config.toml
norm_place = "pre"
learning_rate = 0.0147
train_tokens = 843800000
Each number is 128 + 32 x the weight over its row's rms, rounded and kept within 0 to 255. Layers, rows and columns count from 0. Numbers have three digits each. The size before them is the row's rms in percent of the matrix's.

# layer 4 MLP down (transposed), 2048x512, rms 0.0377, rows 1584-1592, columns 256-511
093:119112088097118091122107095081162142147124151107143132170052093153165139123168149169077124098117146105128189113083098112140099132174113151161139132131178059105146098149147188143184139082216127105172136137108087172086155088132113148146108150130155112106146119125143133071063102134130139167179142099120101139197081152131155123166118123149138130149138124139122132120089126108117137147163089165079152154127141150071190158156142121063158067125191150069167138071138103119111100116155138131105168129139148132161121163179144113112146092135166105140183096152137158093147126036083144159136137105155092168152103117086155147140109130191107226185136138116090135128101077097156146114167141143143132150198123178057134150133139143084102150112178110123135131100146104145141158166126141
106:100157128112148172107126195154102117072106154160160171089122058217159135099135115130112150095156148104123187143107171077106131093100184108159156128212135111081153130124153092086047168115127144148110151137149137091120092196059128111142135085131162155070120101174118190117116132115169106169151187124111162064129128140098122093139159066107078174108162105164106189077151135135086138123103117135172123100119166110143169109161079163110176143154157131132129139153098152157127092133195140110152064151166142193168121121123138116130149149106116084118103124093106090110149097150118149140087081160133138085133147165130115148095156064103158130151101083095187178109094163140132154145136155184113132182104067101169119188110150173091088111103142146129106191144142174131113123066128132
099:109097119116133102173182150082148160113160126158113101128105140143144164141083148074115178160124090123105096160166090105134101066122109111124093169080137098133197145068132084093096134148155077132081152118106166155175122129109157168160125119187165162103103101063179183152106121148097132161092131155128136144117105094100109151087116119117108181189196131155182134208106165161097118153143114134096147141176178097092113055103111189141147105079122139154139149119089182109180109140150155092090090141130132130105116133125117167085084170044123058118135125135113149110156073112089136127113112108179119107097073150130104086134133073130126114148098125146102159155116108125208133097117098127139115168073061121144133066139128127177138065101096125183078105136069109140151124100144106
103:096162188119141084159053159141104098168137170120101106097136124125142164129152165124106110139133139117141117089113124214140146105140161120162153109096097122135173113126186107125173151105115156127105122140159128101190102142061130103141148103143111118091114121121171125119105098149078107081174149135130108094142127172106084115170137142086144110060181108147152131198094131129172127147161180118148115088087195131186109101127162126112086108080173104113169139076124109148127092125117143114140130150159099086148188110150146078101146203125178138141093079058164179046126099191139104148182122098114158180110107089131127097100123075104095114074106131100074067143109114153175094139114178158136147105141172141149028057158205143169098118125145151107126168162197140129157212134138137
086:134122171116161190093105159098145161157152115135187098113118143168137172107138124143111172102145133160102110087211145110116098108196084092107084174147109106103117098168153122182178094143125113132097149139134094128125098103179207120084084153095082179077192124147125162097138116159141150180126060184130127153169103136115126181127146088162125131193159072089124129106127147217107091169130133162150089145138131128187111153113122099163068108107157154171166074125136119098178105163149163083135163178141073110144088093127132113152108144191130142150183084163138134139106128104130153155077112127119140172155135158095131120141163116187145149120146200060159172093187136151107101160126094117138098087116098090137123194135148069141132122123138155134097093132144161097092112075140102
105:137142115118097139150083110110202136198140110176104102081100120199081088163167080151100116098170112101226129184142155060076110135152096160133110072158128058108108071090102181094059103131119090147141110134111085121173104128127169135098102131146169138161179153158065158128140097176108175156088105102134127124127185171134150126159132162120165169131126104166102161088137085106081097135091126111107164166161158102103105087042139060117121153133166135116122099134084120095149082119115071110093155141188137181166141120092093145135142136123124078121130174115143068122111181112158109130143125113158116171109175122161156154078132122168134149120144076115172167034183110084075155156119072081102105179066139126077101090142158131159177171153147115130187140136121088094155097124184157
089:122141120037129151111107073131136155159102165148167096126116087145120152091158165110137140106159069123121190123228110133140125127103106131153142101129165100200118125114152114103077082134107182222042135101129140119160169146159183114121122103129166167133173080162127145079133110099113141127114155179095132144105169117119147120135164156057113141150116126111152173156076174114117174135177149128166167131159075178127105139109104092156144142134115134142079130173182050113078149105074156123170087157112130154157151125121132157159144190088184142155104158132144173170155085123114153073144096077068119171152125105139140126130112140097123110074139081094079163153062074153090065099139147158097100118123125122156188099141165156107140111135109111168118142172102153174102132087150121
099:135087105128052135176179139096145108127165101128113166157173122128088163127164101103156078167137077145072153117100123071089138139120166127126137165142106057128117116144106146158138116061149156155065136061161119162183105096079153121130097130126144151114087131104145137097146054161111139101101052155130115110150056136099159128065144130147082115108140118109149173095139107133083179140143146118198082149181142087199149138122120109133087124169111119122135140136060157152132126182092117082176123115132190114143119116147116153109110063158094137086099117149064192153135168083135088107171108103101098162119135065113154206117160092155169096115116032101118083048200133139077161157170102147163155118159150145138186087173089131062153144111138142126128109133081100164118170111116077
114:082127136178128152076100105129135137154125139137169179110098160095150071150162169122148130151149189175110140132150114178147142127111125107108042109109123137144120117148135175172145157132072134171177119142114101141144123142126136193131186101108197156110199199099141103126132113127175126139123141112152069117141153114164110158137160173104137130108133057138150089092157082123098084090073075178156140144120159186116137069121126173098099166116051117147120208123160106172135151116066169103085131088127098142184139138131171151125151117121185147124178115070082091157114139081100107089110165166141134070121165118192108156067093138143118122153140132104128147175139069078081121115122141137168142169174158126100080140135144144069135179084147147123126176075115123155096088141101064
# layer 4 MLP gate, 2048x512, rms 0.0377, rows 1585-1593, columns 256-511
103:125051138099135135167143168043156125077107152141134088147102106118167099138087163167095078169163100174093100108120149117088118121149099070142193142164119159116113066111069123172108103117170100138132177161140111116144170135095093187108152113157168124144118150146077187123088113167156126129135093207166080131126130165152051117097058121137091089149123123029167129092117113134099199144136128162158109122134126092142125200109190088140116159079203132135191097150104126110142082149141121093153130127106089098156148103164134119146179169143133161179132149069187124144086168103137138171118124149126185130165141125113086127128176114118137140166147136124195150112090164128157145148163155099129149169144129143129104088124108167140151194160126130174099169135173160175099133107156134
108:128136127161159124089092130093115125090096085135132104169098125199103148069183136128187121134174143143138140166135112060171099044044103119109181091165099125079146127070089127107087127152128151082102097074196143143153152133115160096169172170157077126127071167121100148119147105136144128126078165108179181135142134113154106116129158104133133151126054176127135130097125076169118091124118092164128114106064052111125127087156087124136144129091138097160132148130168144115083102099140076145118099105167111167129213187152155141143087077160124156137165168167100084129164131129144123117143158125098151116066097094142095102114108090090160099083096109120173152140170091140116113082141148131197119110125121128122103137121123200125164143171122137162093154074072150190125111088127140
094:188132135153157151164123152127075115165116120093151134173153108111140180169090141108079136118092147042159134146048087105094117111087145121050176123138104045085119177118147148139137163112109150166132124147101111072137136097175096060136139146122085062069158094107151128114147107143091080041197120183177083141121122155136134070175099127119143111119145184132183142153130087136148118151098147079162107097131099174114082143108096120191113182107106139115150136165131117147154213130154174113136177087194123128116101160090143147146160035095172097142080140150140147106120094152167118190118131147146166168111146106122128083135162173154097119114133104127109128147141120165071123101093154108159112138075145104090128128199151128135120111159143098095119103166116120108106186159038170
091:153122196129209150149117132179079149165105114163145142157074158168109131153083095118121153056124139096104166120127146165128186151156131124085149076128112194094115139092091114097154151135068165174161208138101147122081125145090126113080136126172140081133167135175148016111128119106087148112166176082074080169098108134081131180116095176090161137152124100154081051133114171155130125129055141048125135116148149094181121092130132126083143173113083079105211062126139096152106134124113130125107140131120096156120191118115095158130079185116138138097110150152134123099126127104122123150190076166162138091120135118135096128149102174138201086140140120166136139124147113094085107131069122158109104202132047147167085153129156153104140124108123171077155078169082068185108178099108140
104:174121159113114110124147132112101063148126060086169163197188129143108209136132148156165153113156159095141068125160161133093110155176127142126142127151175175175144151117154091155125175114093138144158123139181073154151166058181133118081170140116081190130115143111148068143101113137147080144126151077154190128120153112065104149116149166148159138142124136114127080089166137142186120112126145063156114127162059142135154198123129095132108165151146190133144100130194176110107199088140151138102148085075094133132057103110110045111119093127142161178110115143148126100134075114150102149147099176085123134131111173103140107109135138135118122109132120179163135183159134106134122162121121116137135106168114183104104156121119163105141131128161181073143116116129140075113139129114164
090:137103080080091123157148070125118105142189142081143183148137158110136114161113087121095089154138120190219095110146130108138129119116058125152092079089137101135128175096159079149098154094144160101133172148116101156146135102107160124132129133152149117180161079143059147159105160138106086078089077125170116140161169155118192155123110152115177184090146075131154147088115097098135112164101192211172126207115118115136122120176126148077043140147144144184127142144113105107186126102153108142133096091147071126182152130112070055149161124140145116155091074075150124140115126155116110110113133152136127121145151176133199115104178137100184105147163135105121129102099134097126121133125085122138120132167139128117132109142089165154161143154124119049105157144094128106098150122043092
106:121130057120145098137100129140105076117127124174054141164146146137119101133121163225135117097162150158150116140148093169113065091130146120162159137144109176126121156134133148125125201091064176130182142090043066187133174119163177179121174114113129089132122146128138162095172125120107068098139160107088180125053145116131106129147083160043136141097105159210106124103093218132125154127126107096097101073080138105094102122102065157114136125100139140178087104101095135121171135089100137110133094065093129138147071127106079077139116120112168104131091155143127116074128157070137101183157078211181099114089112087102087130148154072125109092112124131134149125131151141110053124144094146104181105125123086102116080098176194121150058147160168149127142116070176118080104130128105118
100:128167158147123124175122050063102115094165104091094141157106142146133115090128096085097103073110144089100143066105163178212066150022165157127221139099123138104101119097168152121121114068089114108110134100142083123127111121193113115122110120119052118149130164070169163079128129119095132098112136102114086096055088099092158106140151134108180161167129107139094165042136119125175158102153116145153107127115127086096051146171143048139139098117177123133130163102122162147148150121131157111156081107154116119149174063094119084167140082115114123068126120142149137124136135164100091127149168147141117160125090153124142099175111166155143101144124142173130099110160145134123165117157150117137152159115093121094133132109151160108140135154117162140081158147096147116083121118148171
113:088152111153133170113131139135157090104181113202118096114106169115135145170080124084143170126149113128189094175106178169218143093097126061151104127176136168158140134111115129115097125175106086136164139142104119145138149105152134139129064159157139167156133140178154129120098119145126173127109127090097153094121135143144123116156120149165125071103139094170135156107169158142128113148081113131147104099169118159151114166131100180099101106116155128121081116138163147056090143087198107184137151157179120117115133117157148190083153101124114152150092083111102147151120058132116101131093153180172137174127111129169168141140146089153147096151150047103142090164181108149125101136123148141102090169168122154152102164098118129157075113084074176159154146168145116108069146192101121
# layer 4 MLP up, 2048x512, rms 0.0377, rows 1585-1592, columns 256-511
109:116162085115122131122114063133109122119132123113108135116149132140133103158104115067184085155146189093160102091157155114125130146131134136142120137103109153074117143099115116115098097154111180129166166135120183156173130127087126103159180154073137124171140066184142124182087175145077128148125151156074144172089171073093131148092115113125090076127116162140141156100069081188160148094111074118136119098133121157108120109183123136155137171177120120096083130137101166138129118120097154106084064144163146132132129157111069117178123119069058066108194148147134120125134118162128128130085155112161107143122088167137095145102187168124103151182146135143136116124190130133094178088079122160149151143093106163137188139072198102140112064080132107119142144129123082097061119067105081
103:072173122070099118118100139151156072074133151193145072108090128154105197105146138116165135150121100124100093148145195160127100008133163141142125153148133077150129180108093112157151102125144153107107176156145159187127120042154116134160188126160191210132145162064131118153171152173154124174117071136120111118076106074175141124112157087080122173140120096131119064129138142110107111141151126091142105126062139093131165072148099143181123163148167139095086164184126099156171100163101138104124197083146155101174126135086136175134107076173141092164125151158134103109149140088176090149134118142129101113148113162148154144148149044076139130092111121128118141083106122069093085114142106115131098148129074146131108113119110161135126102115124078112066114144133132130087163157111161
098:118178188097064104110096159119138119126197124127160150167127177137127120129095160137134134099162112133141075127141132144102143105188161125138153159189069094151127122098183155083189095117156137138101178153106118121122090103151196104159156112119117093146127104137153153152160103158083149084097151116157158075123132142116122179145111087154102148147145207172130089126092146135205145131173162121070125146087162158145144056171110074137115094097123108108100116087107179139150082141162114082169161097154100106136189109100170133096086075113196123159162095121137138142112190122087124133173131087085115167125148088074124126066082101160108135105114149138053049118155141127171153092105145124079134150097145196139056126156217168126100131124110115097150204122126133095110137135166143
094:124116094161170097135131094090095095103154097172178148090150117141160094131118117110096122108177173114109139189063077192092080088161115146103124139146134111150098079146152117129124130090068178116163150154105115126127198109106184121166165186090090080112099118148164114111126146152121071078153166068099065175095116114075112143120124091076121135169068143158133117126110202105164159144136125110124094073157133103066125116124064119142148096114093138045109125130150159097078143175157132116142100118165156132109145120153126126106165152129142063158138146123069122146119132094109068124155197086128131135173154103130198152114145102151140109128169181100131159181103105163126166084175147145165136085118122095121148107139136111108143068143131131134095089156155133114103162105144128
103:084165119129154108094139116116201144213131030117108121174152192106126133130174128134107108134122139049118080152130121084134137071123132174142130172075216118079114094166118114126060099079103161156107126127166124128126126143117121158097167082123138156131156120146101137195114128155150069160082125129099110117104176145151187173162082145092136160134127144139131138150126134140155127092103133090128132136155117038082162102112129129161125067192195119128178146135153178132153124083088124175100140151121123120110100149114161153122125150116074160144168163131111147089183106141159124180178114135156118153204164154148151100130110157113108125142137129094124146128145156113141103155099120114135114165100113126112195093065082092175122149101126098102167127131151140102111137148201131
092:097117199129117130150094121181103137099204076068178147134140152077156115148119078124108112188159144082168142170131148083150145116175097140126086149089073128159128167133126153171126162076154120150065115087109159111157081141139106115163137080165123126124125137101151105097144209147120106107164110171151118143154099120146165093182142133156130242115174113133119110126099141105190098149094083116112122097077143189132082115145131133098088129141093116193183160146136162160115107143121110116065095073121110111139096120146141137152196130130142113118116064134108156161136101106119077158168139111138092141066149124119105094125199059173124083136177135119162154131076175134161126124105121121172150067109198154125125156159080145101119135131137102106157109142164149046061169110152031
101:090075119086135115184174136050128156086124140100186091167119123131118086105077180138138139095101118127088151131209148103143135120134088160109107097101128122112080128152184137100123080142167143132119147107128137157081109154185140086185110128159117120163153121106097070097125110153074119089145069118123126114168086122131095065140096111119102147162127108147105139140140071161133100151097159099159120177157119136109176146150181152074123100129158093100087094097110060133156141181180151118107110083189099177168096103139161118111157078178110136125162177149111152071159111094147072114126130183103113099152219049062131102108139102147136120134107116143146145189137124133148111127091142110147138144133082095134098152190095099081135102143114159161114088148140106079090163171113153
109:125104171165151080094090113134159202108152096185114197087159144120102103130166210100086164160163136162143127182131113133148147134129160068106129146097111157127132099090191140192175144196104147137117128139155110113146158161130126150165138129109121153122121133166119111161133129110162148173177108127122093104203160109175134120119150118128101129141149174107127160182149137141096178161059093150096171124165076137066084156134077156128082183167084133195138114040143144156087171125111214087147133156135150083109122104110092152087192142141124112133168124056186100130060147096113122164072113123151124078122164195201179123073076122076115074240150090125152107088148150105134122164173150117147135168154127077169069091104154142037134090167164082161160164057178070144140074167176084